config = dict(
    head_dim=64,
    qk_norm=False,
    init_std_down=0.0,
    optimizer='muon',
    batch_tokens=[65536, 131072, 196608],
    train_tokens=602600000,
)
Each number is 128 + 24 x the weight over its row's rms, rounded and kept within 0 to 255. Layers, rows and columns count from 0. Numbers have three digits each. The size before them is the row's rms in percent of the matrix's.

# down: layer 10 MLP down (transposed), 1536x256, rms 0.126, rows 470-569, columns 192-255
# up: layer 10 MLP up, 1536x256, rms 0.166, rows 471-570, columns 192-255
down470 089:117162148077166166150095129208120150135127163117109074112146141139114113142112118162124072159107112131125144090118145164143145132120152119132101132139098106132153094153132135169123163119127108
up471 100:128090110136111167117140125141139133136111118129128137127175119096120093160150170109131160114128196158115104127040130151080140160110145148152107140120107140130090124162146121121141154142142146
down471 100:134089118168109125106140174105127113113128179184167139101127110145120110125129134121131124135102130091115172128145128148121085140123126133111152160141144113119106131158142106063145133069152079
up472 103:141111086107095131137140108114167126115115125131138143122168150174128110179159130127127079135118133094132123130126153155126132120125103115108141128132148116159135112102132099127176112168097078
down472 106:112161122139126170153105109120141139144133126082123165117121133135140150119116155116111112095176108141133121115132091119180129110121157159157113111108102124155105113184126140145120127140095130
up473 104:092179144158155102126104115143124095120157173154109132141146137117153093124125150124140145106114115129109108123124151130149098118137105109134123135094120160074110116138136122120126147150109139
down473 106:127149133133071115148104068156155155141125123105117172128139137179116128088132127129122122131113163080124137119167143107127142132088134144098169117099097115108149119142135122157127098095132125
up474 106:113146099147149125104151143133156114141117137107155147124084127163137137150138118063157149121130158112135100150117134140117139111109109168116155150141166137126131125100131113150117138147118151
down474 100:141153129090097111147172145083127121122125116120074114127128132089100149090130161112128132093146153103166146149111174095156145124140120148108152143105156095101144122146108129164141102144090093
up475 095:127148085138101138083127109125162135124141093125103100135122115127137159148172146117157146134145119145130124087095135154147111088124167110127138088163123098119103082106147139140099165118124168
down475 097:133147119140147129151137089135128107139154148146135161148181142158127100091105147146147098133132159130139140124087122178151160134113156119135158146138128130157129128136100096149125140166128150
up476 093:155141116100116137140138160125137128111154150109101109145142149149130094104101099132134141125150142100129126119157148169124142125119187145152176129175112131146093129089119116082121136145146082
down476 105:127111118121136118128129145169161120114097145123117170100131106159092147166151111101099103127151087102113081118160123117103114079126114120117157149153109154124161129133058107154134133107163164
up477 097:136122155163123101131137162140139090151100148124134130133133123131104120099156126126159166146119114109099093130137112182126107101130100081140114104110115129174094099139139099118103139133123085
down477 107:139138125141122131115146109145120158130140145138146130146127102133102154129113122122120144116142112105133142100116131144110120118127171128080134141096123083137060119115083075113114126116144133
up478 106:091148133110148132109115083163110105125063145165113137154091132102109163122190085097142136111111141119143118158172128142097183126125132115128139132091108171122128127121127108092134139126121147
down478 116:111116123113129139162118107125090121134088163129141139148136132130089126122160099126105131111120129155057099128202124096108125151089111161101123086069179158112125172082152134139147111105129112
up479 097:129173145162128144115137119130108118146135095134123130157126123145177150131120138094121151149109109064153147133130108106133121132146135139116123180137115109121140126120162170165123126118112174
down479 102:113140120120151159137107143134139104122167125119133111149143139142166108119154117178107106177091137135141077110155108144165107146130153115124156098157126074127186162134119140129125131144132117
up480 102:167122107107115126122152151142108085121171169149106137101162128106136160135145120108141109142152144110137125112110161113096125114123148198154193113155118143146144130114127143115114090156120120
down480 101:143115178135100120165125164134155103126144145139135101095126144123090122117122129134144122105162139133143158126170119102106125144140093101148136134155153116169093097068135121123139150106115110
up481 102:127122181105111139131126096100132154116108090149095120148090123155158114131160150099125138106140113118109128161127110110157158123111137147117116183131095108115140111178144127126127121143103145
down481 105:115100148092147138113105104135133094129146137145110168159139142112117140137154125129134106138127132118116130158129123129177097151128131156083094169113074117097131144130172134106141115137096100
up482 116:098105083107105165142171128115090081159160103145116112163140094093126141142076148125135126149117127131101182107138137102146106125122145121122121156105169112167121115138083116152146110090125114
down482 135:154078136101118118146182172143129105127128150168122107077111109094102136116126157111141128157146136139121152124177159120128126108123119157076121165120138116157141116192113150178147112053133129
up483 100:118138117119115097103131141156141124142138137139108124167136115123163137115113125086134133125128155111148130133134126140124105167146160160152108087118164161119126124123092130132127121127139130
down483 100:141122133131101129129140152105109135118105127147137155096135145137107100097128121120144100102117137104102154138119122126079131094164124155079152139109089125130145127140118110151133107135151130
up484 106:108107099118135177117159110158125116155100141128120157138107107108199115094136099150128128133067121119141140136076126149074145143141167120145100082117174153156111159145168139151132131163135090
down484 113:150166134169097121144154101097148111111094168121128127133131116112109097167110111131094084140131109098074089152174114060162144138109142139102120111104109166139158141110126149114144123138137163
up485 101:128138147138154156095096148104152130143104121126130137117120137100142126151138131093164111113141117144064122099121103155169135142119128088094088095123140104146092099156129141095156109126135180
down485 104:152120131089140135102110151142126060107121129122147075137087163111146143106124129172148115119123149087104111114155097139085104124114124131106128194107157106157145140101122130137127143127162175
up486 096:134129069120101121130140150094152069107146112139135086143106132122163139108147131135115147141117153113155135147143166122113120147150124120123106151124147152171136098143091133144128127120141135
down486 094:162142111120165120104145138146143118140134142160122141133175151170140163122119088120129131114150125187130141093134124089146127125127126087139155118155178085086131146171112143154089174126096131
up487 098:118116103099125151115140109110092095091111143101157126084106123158139128132103143114138131118095130112163113131110121107109089087100112076093126122092111146092137154118119134147097127142153186
down487 092:115141123159110136094126126140105126124148137136116137151122161112096107155130124129131123096107130120102143132145112099086143126179155148113084106139105081146146089081122186129125124129097103
up488 095:146135106146172094155115091107149147122120135170164138129148140125131124113137122132111096157080127170174130063105112130160096131115132130129133141159132118103114099140128158145106096115103095
down488 097:141154164108114155130128187148081125160127157125128138144182123121145142155146143109107127133103107128127145119144123130118145133143120114145133141128153127059125119075144132133111163159124117
up489 106:108150120107095120117120130141105084126121176112076177118132156124105134108140181109135104156137151152151129164177140139160099081105120131157141133150117133107099184136105141158138111178177130
down489 096:126146138116127109156120107105121120164058166149122128156160154116145149110139094144137138145123105088159139099149142134154113157110146140114106168136111126118161121105107106107105089124093125
up490 107:131139127136128130146121162136106127091114117137127126161146120124137121111117120119135150140130141153116112135133119128153106085166121142140157143104164163154104186094123119149145116104135107
down490 112:124151172121140140087132149112168162123171107142151132120172114129110093124141134153100093157125149113102150154102119125121172160150124120126120146148156152126141108108137116084132096098163131
up491 097:097161106107111108163121115165069132112136118153157138127134137122143139152136082170151114178123114117141114116148138148122135151129157153106132121105130092125186137093172116119138136151131144
down491 097:090135110158123160147096159111123145112134137121056161124135106116157154087099111150120173122095104149136132144145132158144154134172106180094145124129130143109092106171123155123158139101118127
up492 098:075127119134097111124142159132104132108092153125170114090155145129144129110108166120150097115138153088126097096122166136108124172115145122121123095132127106142193163113141127152153131128170125
down492 100:140113117118126126152141131137113136110157095120144157166097110127130069146103120171114137135111113125139106128158063159125119157129136155140136106102089154101104083140146118150101154163125171
up493 105:164132165106113114102152149129090114166117133110163090130115157096146111166146097109123111151151168150153094114102166111178113139136130189169127089132148072159126109143127143181137097140157131
down493 095:124150141168146152136111093072151140158150138163121080122165116126093126124131135168105166097139115155125102100157120118090084108119121114110141160148133127139168134135150100128160104159154119
up494 094:108131152095099123162094169143152140153135164106141155131118147141129123096077150139146164130115134077118126121089121114107118100088117133107149153120140148146132128148093176163158092128106106
down494 093:123151102084137138091152111141114126138125131130127136089134111139117145107076134102123148114126126119144142169119146118106081131156136166120159152099110128127133084127133142116096133132119117
up495 096:117125126145110104131157135149087199095101184168187111098114120117160109200112129139144104132110091119071120152112135115145134134082116124123144126151128164114119171123136120086127156125132130
down495 102:132126101136115094158117160113105111125103190173142150132117139104161134129113155165126134127117119130112112128109129110122101112098154141100120178062144131097144097108128126106119118092155149
up496 097:134106117085172140094096154183125153121121115163107130202113111136120088150109129117146119150172103154127079113118146105108143166128119123147114131135122131140062104112125128181124073108159110
down496 099:141138139126100169100110111129128213150126131128107116147102117103136121117118136143168122116133122148127131123110144142159101153096121143149143126110159132143166076152093167128104136129160121
up497 090:127125149116125138188123141130149087099080135094158107136093113107099118146128116125119112141183116144141142107148149119121128152130125129114112113162128178115134163121121150117090099125101153
down497 088:138157164104125124122168148144109150130128123165105148136118115159141114120131115118124134137086118133146105155127134137096119091114132140131153103100150104105115116088125101136132136129163146
up498 106:157133131113117134099178100096146142150133164119144135111138160117110182140118128094089137134131089106166133147151127162123103112128180157140085098131130153108135089190089135117165097137122131
down498 105:163117137090159117139096164115119128130139123144137123118162115114144181121121094130101131093124132121130135113137130160138147136097156146137146069146100119141139158063137138136138154116109154
up499 098:139131115147110118069145118189168094138093100130120126144134106096101159106086166147160133143121129081113170105095112130143133124139101147136128110128099143152134109113129141135116166128118113
down499 100:143116170138092104162089143115164089125102130173147125063140109117132116148107150122133117122152112114142153148100119112155146160143083117112154109184101154108147146117102147086139136127130112
up500 098:128125140116141086106171134135107157143137152129152171073143143177132154106096136130148145155126136164141138132120156153124107117106084108089112152114119131136108131114103151116130137141154127
down500 098:119120142126134143121139146121131136111117151092147104175127138085092108128141132106134115129106128120109091124116115135139148160124142145156106074146130095101121140167176123136134098104143137
up501 094:133163105135116143113096127138098118088145156088141138144166141110096113094122120147135091141156129086139140139156146108149092112129154069132157150167090128164145101124101128124113093107099130
down501 093:166102127091092111166083192151096143143145106113141136135119130126131103189114123071117132133141142148139138141140130127154133144125108087149142145138135171093151153120097143152126126132139137
up502 100:107157112124186113166140115152108116143129176182162087103099117118115135134150126129136102144128105148090116128131118132106100133129098116166121137068116148161106130134143152125104065137126162
down502 094:102101079117162105133096141163124108123116135098112143152143164108112137117140137136130154121154148175122095101174129156153116143126139141113135137093103148134147140117118093116099192078110171
up503 095:143118135125095115121135162100162108103118118095111064099156097131149147121162142135116156097136122140163132150129134118161116142116148123139140118110134098139130164153113143167160056118131131
down503 097:102102154130124183157114140169153104163116133147179171147120119121138102140106133124164143120119139154144119112123160152185111162116105125127131102137143126146073151123106127127113147116133172
up504 102:112099125099119079137144156181134089153148135154112101107139148106154097136148162088137164118116107133134123147189128101136135157105172103101133123138104122142103105152146100110148134135128128
down504 096:092137091192139137130103126104139083073159127176108120110097151104134121100127095142134102130100126155121106157119172137098111101117104142133156130141129115133116163137125121097097127129136121
up505 100:143078157131124111130125127142116097156071163105167165157110129116150143110102090104162104157135071113104137148154132126107123134086137131128139147121143088136102102174095143101144112169169097
down505 100:179186090151148146133128121119088178147142155143110097155162122129131139111124107154110087091131186107183120101104120118143077090139151145090196089171159098075131086105127095057128094136114137
up506 092:121134129132144107113131151136124124133129140134151139117151108187150138153147105129164096148144129098123139126159126152138149153114128115123098115155157150125129113120144139106091102121118156
down506 101:125129121107143122126138089054136128099115180123104111141126115093160132117086088135123138125119153145118137082112136122130145138137150102124130118185149096113159133110092147136106138166132130
up507 105:140133100150159142143126172095100126107149140149180115115121117126139149171123119189130134138126058108089133160134077146169149149119136096137129188164114103146146089103144161181142130108136110
down507 106:137120135141121113118094171136136119111122165122123141122107175072134134093135148143095115139127082125124160130114098110119111148136119104108123142156108115144139123111089089124145081149089104
up508 089:165115141091126088122105139116171121089143113114131136168134120137080124126124126144129103129112141131129116082128131116114130144143172130129132100149094091112123130105121130128165143098191162
down508 088:115116150149094135119123135108111131172150123100095152137093093110116087108159111121124108130120110126069172124110117139120124133122106119142116159115129114122142113187148089105170108142137141
up509 098:123137139126105149102063123134160111118138124136172120148089159149122188170136158156156152158105104137127101180168147098187104127138123167180139158110120127132179113173148130122132118166142106
down509 099:162085148152161144157139104134104077119173145128128145131153135110149126124128116079115154077147159132128157111157118136114164144153130105177109108141116104129071100106126113099107113125109142
up510 089:157116153132138144135127127121089139124084126142081102116134145121183135138141106149155141143107124141160141147127094146162145109150181121141165153103135094160119110116150111108065116156113152
down510 085:100095065150119100110147148140107172136123149144154177130126127135112110149148105110112137122120112130106114163109082150184092132138163126114155113113137138111084129145110105094150096133110153
up511 100:158133159102130098161102145128128114125145073148143140122135142162127146136123142132160055123152100109156129096146135109138105143106103122150153141185119138108096152134097142117111152133129125
down511 090:121111090160121157107159081110129096138136138113133129169113122125110126146146096127100146137097133122122150079078103115095144125077117153117155133111162107108137146153108089149145131151147135
up512 101:112162097144108136149145130160111094120073183149086102086083126116115114144115124085159125150111109174119143142119134065095139116142138136127109123147183155126124183158118084130109151102115122
down512 104:121156117137115117130110132126163123130115149160102170177101156108141134131147153123136101125151101181113147160130142140165130105106155124108125156132121111133159084141118128115126147070152093
up513 097:155151153170168131124106124140135151128125108119145148081129099108160123101165089095143120131149133112118156127133138146115110150109174079116150084179149096150099126185152140141167131153111114
down513 103:123165092134102103138128135101148128108117110126122142091105116092142108115113117133100125110117136171152178123128107165140104145100110116166187159128133113119104143141089130132139146098117107
up514 089:104113100077163105085113134097121113132158100134117118132136124144097135147092154085148115102148144169105101103168061114110153105084117126127112093079122119131117122136140146166139115163146146
down514 087:108121102166119134130149144146171126160170122127115172130126138110123100150149135139184130101120145080111116123157119129160159119189133121087106123138095170102150138125142134066154076121130155
up515 106:113118150103129136126118110175088119134123097140078128066085134126127159110128138102120131105112134091148137176078132117125155137143144120120130103118087160145123132126158122146089111189139185
down515 107:111092124188105112133135148115096145132108089147134127112124124115110107153189120133125092106144132127150116074153174122107144125141134113134116132174090116157089156121170138103134162122141115
up516 092:074133168114073126126088083125109156142087111128159110158125104125183142121147140102118134126104149173179177137150147094140135117109111090126138096154173087131093118148123128109108081116148122
down516 092:119123119136142138098163173139076187159109109165147128141158127085120105170127156100115105153123107145118107147154140100154136141117173092126142156161150141152127104128088138154146129110163146
up517 098:111138148161112149115074121119144142111131119109143132074119118126097179122140072090119127153177127162138128112146124123126139120140160138106143135130135153119153132119156125104099097143121123
down517 093:145158174110155104114155129093122119136122070113134149121160098139125082155161148165126150118152082099128092170193088138132095059125121110112124115131142145145101139144151111138110159130116153
up518 094:172122129129116143080144147167148105130180109136117097164140137122135137103083146163131092137116098147077139099123119134140120121157143126171097087134154124141124139129151095107154077130111156
down518 095:118088127148188121150188102082126084152118108113153119126134077096140071138152087140124161172135155144121133124148095137089130155129115134105118152158140116101139113124147107147120154121174094
up519 093:163168141130114128141121133141105103134186103084156141126150101116087118151144133117149187094133085111112124137130122118130149155151133083128142109129132129145114146120090150133126172134115127
down519 086:104089181120119165087146126140129106134141124112140128095107145153153093113142098146139098116106125141095102161104148151144098127120146140189101114062113102130137089132151117116125086137101117
up520 095:134112137105117113130104142105124108128129146111137104120150124146136123117162105111127125131118136129104071147105172137169116150161112153129113151116147105170078084133116104155120143093141135
down520 094:155132129113108141153134115159140162096141105137127125138098119114166129139138117117123132153103127143116129167117159116146146148158138195122102128097120151117138118102094169120155140094153111
up521 099:139102144141110124145147117121097108110123084154155161103135148122096178127101135109154150117128109116096105161142153153101142129111114111123072121150135114141074127128120120114095164145131131
down521 096:139096199165133140155148100112114079102129120120140152118163117143093143145121120095127151169162165094117099166114127126141147137123107174132112129132145126106122113167115158133137174145119112
up522 096:098135143118137106116089115141100137118161130142169149111110105133146147143177170135097152104118133116147108153107151122094152111162143186134128111127132175118112160134108093147102099115157114
down522 101:110119144112137133120140108119138136113110103101141139109140181163131106158123086115122121141164151106087129102115160104180193104119085104113127123130163144115147149061145126129140121145163102
up523 099:097144111151129134140119158119135095145121164100124151101169166144147102127128106140146157152115148099104179126146123124176126113130168125148145122125120139171163171126124128140109099139121149
down523 101:148140114169099126174155142103136172122140121214125144143128143103145151119135123141113141091123111126166095177119108108130176117102119130136124094184108124106161088167111144090107101109146141
up524 110:097135148119120111130122116105135088093099103143108108111143136111135163099162082121096142148151135129103073138157146088138121137121110114126128113096109118131142142166147147132140150097140176
down524 109:125160190104150144106116134122096129124129093124126150115125149134110171123149140134075140198096124145116117180130129109155113123121140173138127107141129098113153115167088154125117129115099132
up525 096:085109169101131117119150127152096113115129127111097138152126180132095122132103114102164122124172128122120106155148102136083119119082113134148187113121116092160114139159104115114110189101139160
down525 094:100085139115171157134112078152143128132098114118176146157171074128150136119135141081161131087111119144144117129128114135127130106180102167108079110136123166160150134148075151149054114120151110
up526 121:092166092146121128123136126105164182142109142102139147108143162123140171088145095128156121111151172170113145130141145131095119141141115096137120095137090143122104092103155084142150148141123094
down526 118:107140068105120096116152135115124142167130141128127158102194125109133118090166102122124132111155089132083138094158157115165142114133082086150095086124093133125134144095130149101109115125117124
up527 091:110104168136158141112168159149101117106131112094139141165096115152122135151126081130156141095100122106128152140076149160136124121127109144136129142142137119138137126109068185147109132110090120
down527 098:140213103118114179119124148146160148116139124096144122120087136138136144136108136117113129099144121150101108088128123136121091150144129111112170149168171163105135165101136101101122114124095145
up528 096:112102095140116107118149083153177163101121094129127146116127118135146148122108115127147126135128136134133124153123158082146132146109150131120108098125118110097099132124118146127167117114121109
down528 096:161096128120120132121103134143103076141095126129095118077151136149103143126173123158119080134135079076099124080135127093119113144168103106155123109109168108102179124119107154141142157143133136
up529 102:073146120174184128093150109149093112129130133144085137127126162124124153129090141183142121161129122151107149143136142120120104117138117111187094166145136131110121150101119178132089145115096182
down529 097:173091101124125136157112160125122161132138119123125110132180130132142137146139125110123132127089135109088079147147106141145145145114159119065152109142135136113158097142120060133126085160150133
up530 101:137139138111142114064172105130140110143111156122126101108119082153097145160145108104163179117139169102102134106131123121144153123115129126145093136144118108135099065120120107125131114148109143
down530 100:138110143107134116157124102097111137108104130125133132110126116153175133127127091119182123131166146118130129141189156141167083123101104149130112103136166133145123143123111138144112175073112135
up531 104:141094114065145119123141113087151092132108136091173139150155127173147102160131105147133071102140126131119117156141126122121118120139111076105128147091083111141158122098106100122130142122109145
down531 103:113168143132123112128084109113137151162112115092134092143125149084103172157124145138087100135112113139160135103188154115125090133140077155108096123095103134105109173118095079108160087052108101
up532 099:131116134174158130136147131116121110130092169107114123132150120131126101105139138122132126153161126171137083141137126111108128108123131109112107175108113134129094069113132116150131110141139113
down532 091:141117110092109110122130067130157113162128144129124170129134089130101147151079109099127120136108122159106148123124095104113144149154129139124114094106119132095151134170148113128155100131127063
up533 108:153113111115144128148138152138164171104101121163136168142138098145152164161149162092143114167108138123159121157099171168106138175123135111123066102098126152133152159104117124125148126145154105
down533 105:151120094117139128082153143143123107124134098131139162131154133085171147072160128060163134063094096136136145092131112157169131161118132112146101129162118127140102154100120116137120120130144119
up534 093:149132118137077127093108115168117143095124148132081125143143144165108108132116155123146088084136122100111116145132094129080174140130085165157150150156110129140147104136130133106103088123126137
down534 103:131164082142084096111098159126176160133130146157061135115135149132137123088081131144098127168116114137124148152150097134118133109098093110125164144100094156147140130116131162103139119126149118
up535 107:086109184128091140147123166115111138147149113108122169145131152157184090142132162085152156155146128127108099112091108157122158110163126105157113120112169094118104118185147106150139112110119118
down535 108:134128108139101140128132116065151090127131103132128108137122121167119108116172129167129143172123103098153163102085126163102116126160145122138133106155141116132108136128109116133129110136138114
up536 099:181150091140127162102138156144114124161142115165164115146088144162124179143129149124102093129127144153153142140096132147128142071124122110168130129141130103154112103052120139140151138154115084
down536 097:117116131135089157120088129105146134147172131125115131136170084139095141156119123124141090077132144174113138160124131110115146125182113133115084112204127142122095107136116174129109130162144137
up537 087:069117121143106108116104085115158139131144132119097111115121147156104131098103088135134146084122097119181138139121110116075134135138113075156122103133109137130118122096131122142140132153127105
down537 086:143123127103161178078114133144066131131137109142135154144129141121170147134130093137119124154148107124129078147185146094123117118129131114101131107109097132083128128135090111127137158098110091
up538 108:138132163094153147129097158131140130171103136102159142100145123118134108110183153152144112151178090148135129092140152177100167145096141130118098117150160135141123139127132136091122146118134135
down538 113:123088096109133142141101098140111099143145114130125104112126133165126118160079134109120112137127124079148122135107154156101115090116136136173081117158091119141128152146120115094127153079134123
up539 095:140092103149114161092126124167112138156138133128135130154152113174131128133147093175120160126126055126123158111119166140069112114128132158114121124141136119097159157120097121132145094115171120
down539 097:145157151116161122110135150082142092107086115124080124158151160099173142077143094124153123106125116146165162158139121130094130092160117129135159159109151131135134104142095126150118123119140130
up540 093:153127145136084133120157129075143104149134123141140144123175115124095090181128168140154134138150145157134129153143146107085142124140086127150124079105124105138074120139145115170134101122156104
down540 090:130115097156133124098184111134110125111130072129117148151070116133137097055090147099136138150144101157109145122134088131107139134085152173150113092113128155119111107161122142095123122104147107
up541 101:131145114158150112135124146093114138157150143134110093156128107170152114150109094135151134105093127100096140098130146105178126103151111110161125137155161166126136132139107136073156120104138119
down541 098:096146140122123148122123122123146093086166144149146084134094157107118162089115119125120101127097121115127122149135128149106083146129156129080128148119123113145108110114151075161148137195155145
up542 088:117093105136130104118092126140164107129065169135146143147125132153148122147097136148141133119162116098204152159154155130081131131119137170120138114127081133080120158152158163146111106104136144
down542 093:163118129161143135152087080138120130081116149110126131113103161157139139154111103130081186122148094155167121113124149160104139128128136100106153123086120142111154173117122120134146146112141154
up543 091:146059119102146166095131187072132106115156134115090107119137156145138110100178161127156131083168104114132133095121062123122077156117096118108131085161129118110139113122147131128139120159141079
down543 089:176149111114142118140152143175126099124139156127157171107122100115135146124111093129123124090128118153137123150101131140150131099124153177130129090085080108119112158128130088142133116149132142
up544 103:141182122122150134130082132177124136142141179120148120129096135124125133122135122135126128123117119136161127107138096088115102133130108133145097103120081130148137165161142132161143077135115135
down544 107:134066149114119170169104105064125138125158141102164123141100127129138138134124143159124116138125130128160149093123130124134138093142167124113143143136120126137162142111109085132127067160098175
up545 099:175122119102129108101148140121135145111092109094103153128115113114135140101123112115124087134151173138134139124108157100136126144134175163134146148092114102126096071140172103173155120167123104
down545 100:153101149072150110141110143126189117146115104108121145096110140133070105144146132134076144103102124100075129192135119140148135087132118133127151158135126098097123113134176109109164154143101107
up546 088:171124133112134162139119156148126119134147127178120106133124119147132159129124136125096148105145110096093131101126135117099119098124154102100131105084185100150126163099147127097102116119071093
down546 087:136099081083140089109104132113118141170152106124090109098164143071134070167131127128099131093148091130100139112158139142145096132049111133107122141125137134134111148105200118121100130127103156
up547 103:109136128139144105162119133143112099127157108167126076117119107131099117133100125159152182162117103149130161139091131176155145115122160144175120153113118094106135139054154124138122099110189140
down547 098:112108131125155164083096130153139150126164101097060138169134109124148098112102130115112160148132129112093114152164102146122137102110124116139118121134081125126144129124082135116142150142097122
up548 100:144139102147108126131186133112141099094123113161105081095165118141150112103106141144113108175119131130151092107118098127081135130111153159161137130118111141109143115118068102130145164091111119
down548 100:150128152116120128106106097131140112123118149126142114118142123105157126158126118137118125153123134154125125165104126159141124146109140121093135068112136138127107128097147107132111173138074146
up549 098:172136144133140150121130129131111126161151119119085136174151140178086154130117179141112145149111153143108129174132125120095150081094146104151127132152124111099130147134134140118138126163134121
down549 093:115099144118153117150098155133130155120114101112131102131080178147121119113115149120096159078093104110132121145145100176150131186104064094151151087124119133123131137137136068144175142089134161
up550 095:123156172139126107129144136139113119105145102164138107121138136098115102117172126140095090153125122079116124109117136126153165096118136128159151118139131124144148125123145128146135141090141137
down550 092:149123110168105113138129138161156103137125120140134107132146154168137154134095133101189102101169132140142127116147145131135141092136086173156129109130132160150121127102143089113116081110152127
up551 093:134118141098080134127153169110148126133103163189099115168118101113144140139142148133158108128162107094128151130146095113151084088131120139172072122111145142118137105109083114132147129155128138
down551 104:118125134072119119185102132157159112091126119146102110148126105094128139109126105145143120174168084133121132110158132092122114171116159139159138110121118123100143122108158135114099134086100145
up552 099:149094144142116104094167122120159080146113127155107123113130110123125148081122126116089163119151168133127166100109118144124118085148144138148096156095138141133109086126132125118123096105161133
down552 100:137115088091116109125118168137109126100124080084123142105129137156119147142177130124093151134088101126143150152127109130101140110109139110111143093117122131138116103135100105104152136132141105
up553 095:165119158095151103101105135115136149125135154153132154104152109160119173145098113124150105132110136130118122129119097108108135101125077116151096146124134160135155125127129138101134138169127071
down553 096:099160100161136082129122124097126142139105137195113068123149133123134129138078101139177129140154095130167165142136118178107095112118160121127151149151129092146117164069154140106149177126114077
up554 102:139144189145098158140136083122126165167114138128099132140102145099115134151146133134113104112122160122145155117111125129100083135076105133102154158135135120142147125105157099147097131131132130
down554 100:088133124167145132136155131141070137132144149109156092125103149157091049103138153133130140097131117136092124153162116128156145186184142123159121136144124098137123124170104155167174131165136124
up555 091:134107090114090114142154102084111117119132177113127100148158131108151078129108089117101148158137124148086124110105135127098130102145120117150127111125123128139122123180136126113120114138181114
down555 103:124126167131156117131123086124117161119165140161154103099176141145096141117128181126176144126101166081127143141138132090133140146124179156109125107113141155134100113127054146121143144137125109
up556 098:096135129143142109107136164126130161150118116130158125111151189095099084116171096132113096138149121146155119080134118107113137112120127121178142136102141112081094101109167101144118114106139137
down556 091:141144131152132114167133141122156139121079151130131114162141113121145168110115103116171084110169122129124146129087080090161095102142074136162160095103161133151131100084139161103162107068080160
up557 092:110154100093118171155105159089123180135137163128092165101159143126148123166130125107140126121203152104132162085132074132169123126129104146164133120117111158143133118160131113147096094143167119
down557 090:091125098095121127135113123130124152124122121119146162067127142150143153109124128193124147125145135125166170112173120151104077167162149131144156125100104175128157110168099153138178131129108166
up558 097:120143130155122124151095105098166144129149143115096139143137160156107099132129129091150084096140138119132118130120109116128157104109162195117136077154124114129129111139108135130105141130141122
down558 100:126133104125103100153150115169160096176076162151098135149113060109130151152153126153141116138123134099114124112164129129149112117134129127149151126105167173108105128165110117114126090128131133
up559 104:139105112093139125143142137159137138142114109118099076114127136134143156092130097147135158117113145143146113094144152139124171160150106133120085130123113110122155168095122091099147126135162180
down559 105:092141115146128124137131135076153110143122166101117146100133140063123155139115147129178126097116105127147126156092135137131158109091154097131165137132157124110135094130135125102088081125096127
up560 101:130166109135107119153151134150164124144167142125121125107097120109087135115137109118117118125124154097139145149148126113093081092112146108140128133174138110142121146142092098124114120125134132
down560 098:133152136141094117154166150091133149119137171149165134123139153134070089126153113144100141126115117155088087159124150115139136132163133103143099130121143136139128163124120141133112153151177110
up561 101:099123150140125127089170086130113099145110104103110082152095138121133091081161124096137139128118106103068128132102113163127137131148115136126080142140161090094114118164131084135102090143135095
down561 112:075090139129135136114086144107138081134111105141105119174145107140108119115090114155147156145116094121103129146120076117085101152168120118124148132155108113046118145087117127173132137151131090
up562 090:144119128136118113133185109106156120134122120125114113163117122182114144140108095153136099124167156138138132163083152158133088147112109111133172141185128147127124160146126094101165129084159143
down562 090:117109113125115123129134144154137098111164072187167126103106108065093111144166129159144149096132180135103083125142098092119140133114151097121150134124115107087126134153123110118139154149118134
up563 103:160179103137138182112082226112149164084161116119139086122155135121149104107136135131137133154121100107136087076153127148127091129127176118124135134161137107142098126175118089095086118079142145
down563 101:139093114098090076168139124114132152085107138165144114116092156128136153101121160095163127124111063102098160155101149111128131096136128133143115104116132181130121101154102096130137133113152137
up564 094:146129148116138136153150165163104147147117148119167105143098108133130116177115169126149128163182127141124131099124122174124140177121109129140097129143150153152104152130123146155130138110145108
down564 092:138124139129174161127170120109140178085138134115102146109130075092124131144171111122157156171110093124136122139131117115136097150108168138113114102108097130093141128143151129124194137123151108
up565 094:097204134112152110185134134128144097148135130135173110173107124154116117116125106122112124115112116150129102140115145156144135117164130156125172133134153129155071137116136110104131144132137115
down565 101:101158124129099162162119141107090128118171120097149107138095156131140104086124140111155091099089118130121120118122115145173105167137110087086096096144156066148169161143118122129148142124141142
up566 099:118181169125095124159127117074077104134152119104142171136096080141144151133126114137113089128130137100148090121150220109117090133118105124135141144179180149148164143101094141139142083138129144
down566 094:106092103163125142100119121164176127156150112135140139094127145153118135119106100097143153117104114147081125143127086145106154119143128089132121106129124113076132134130169111104118122115111136
up567 101:126096103136131126115118118174122192119143175100118147152112116147114118106113148124116096117106115156163093167136122128127069135085128134117116142112155090108105079099152184120140166135147120
down567 095:122134161097168124107138136089118119094110124159158128111137129106152151171130130155142119124126171130102112140128118142097136111132092134123134090137112136139152163152113087149137112112107144
up568 107:123165146104141135149126088141102122160090138134124111172144129190150130134126144135140111106110132111076158143131100107143158161095133148116096150141120151140108110093117154135185125092111122
down568 106:096134167160095140081123113137167127119106140143129109145110172142109163148157105132130120115146181120179143111113126102104125104090140119105128119136078099103159112137116137108126134112150099
up569 097:107126154122119121117121118078165127117123139125100132102139121150150133095132102112110130100105139148113141105164163168124104078082178111115125139105157137125120076109128122141133126132130112
down569 093:158142118136149167088129163158108105133229164093141120130113095060140120145138135124070148122110135141108137129110124146124153150125097126085152112156130134131170131138088114155125150112114155
up570 109:129143142153135141117133118140102162167147099113127124086129127117068131197141090131143110185117161105141105142132157109117147114159154086122109107121145174136163123164160065179103139151111122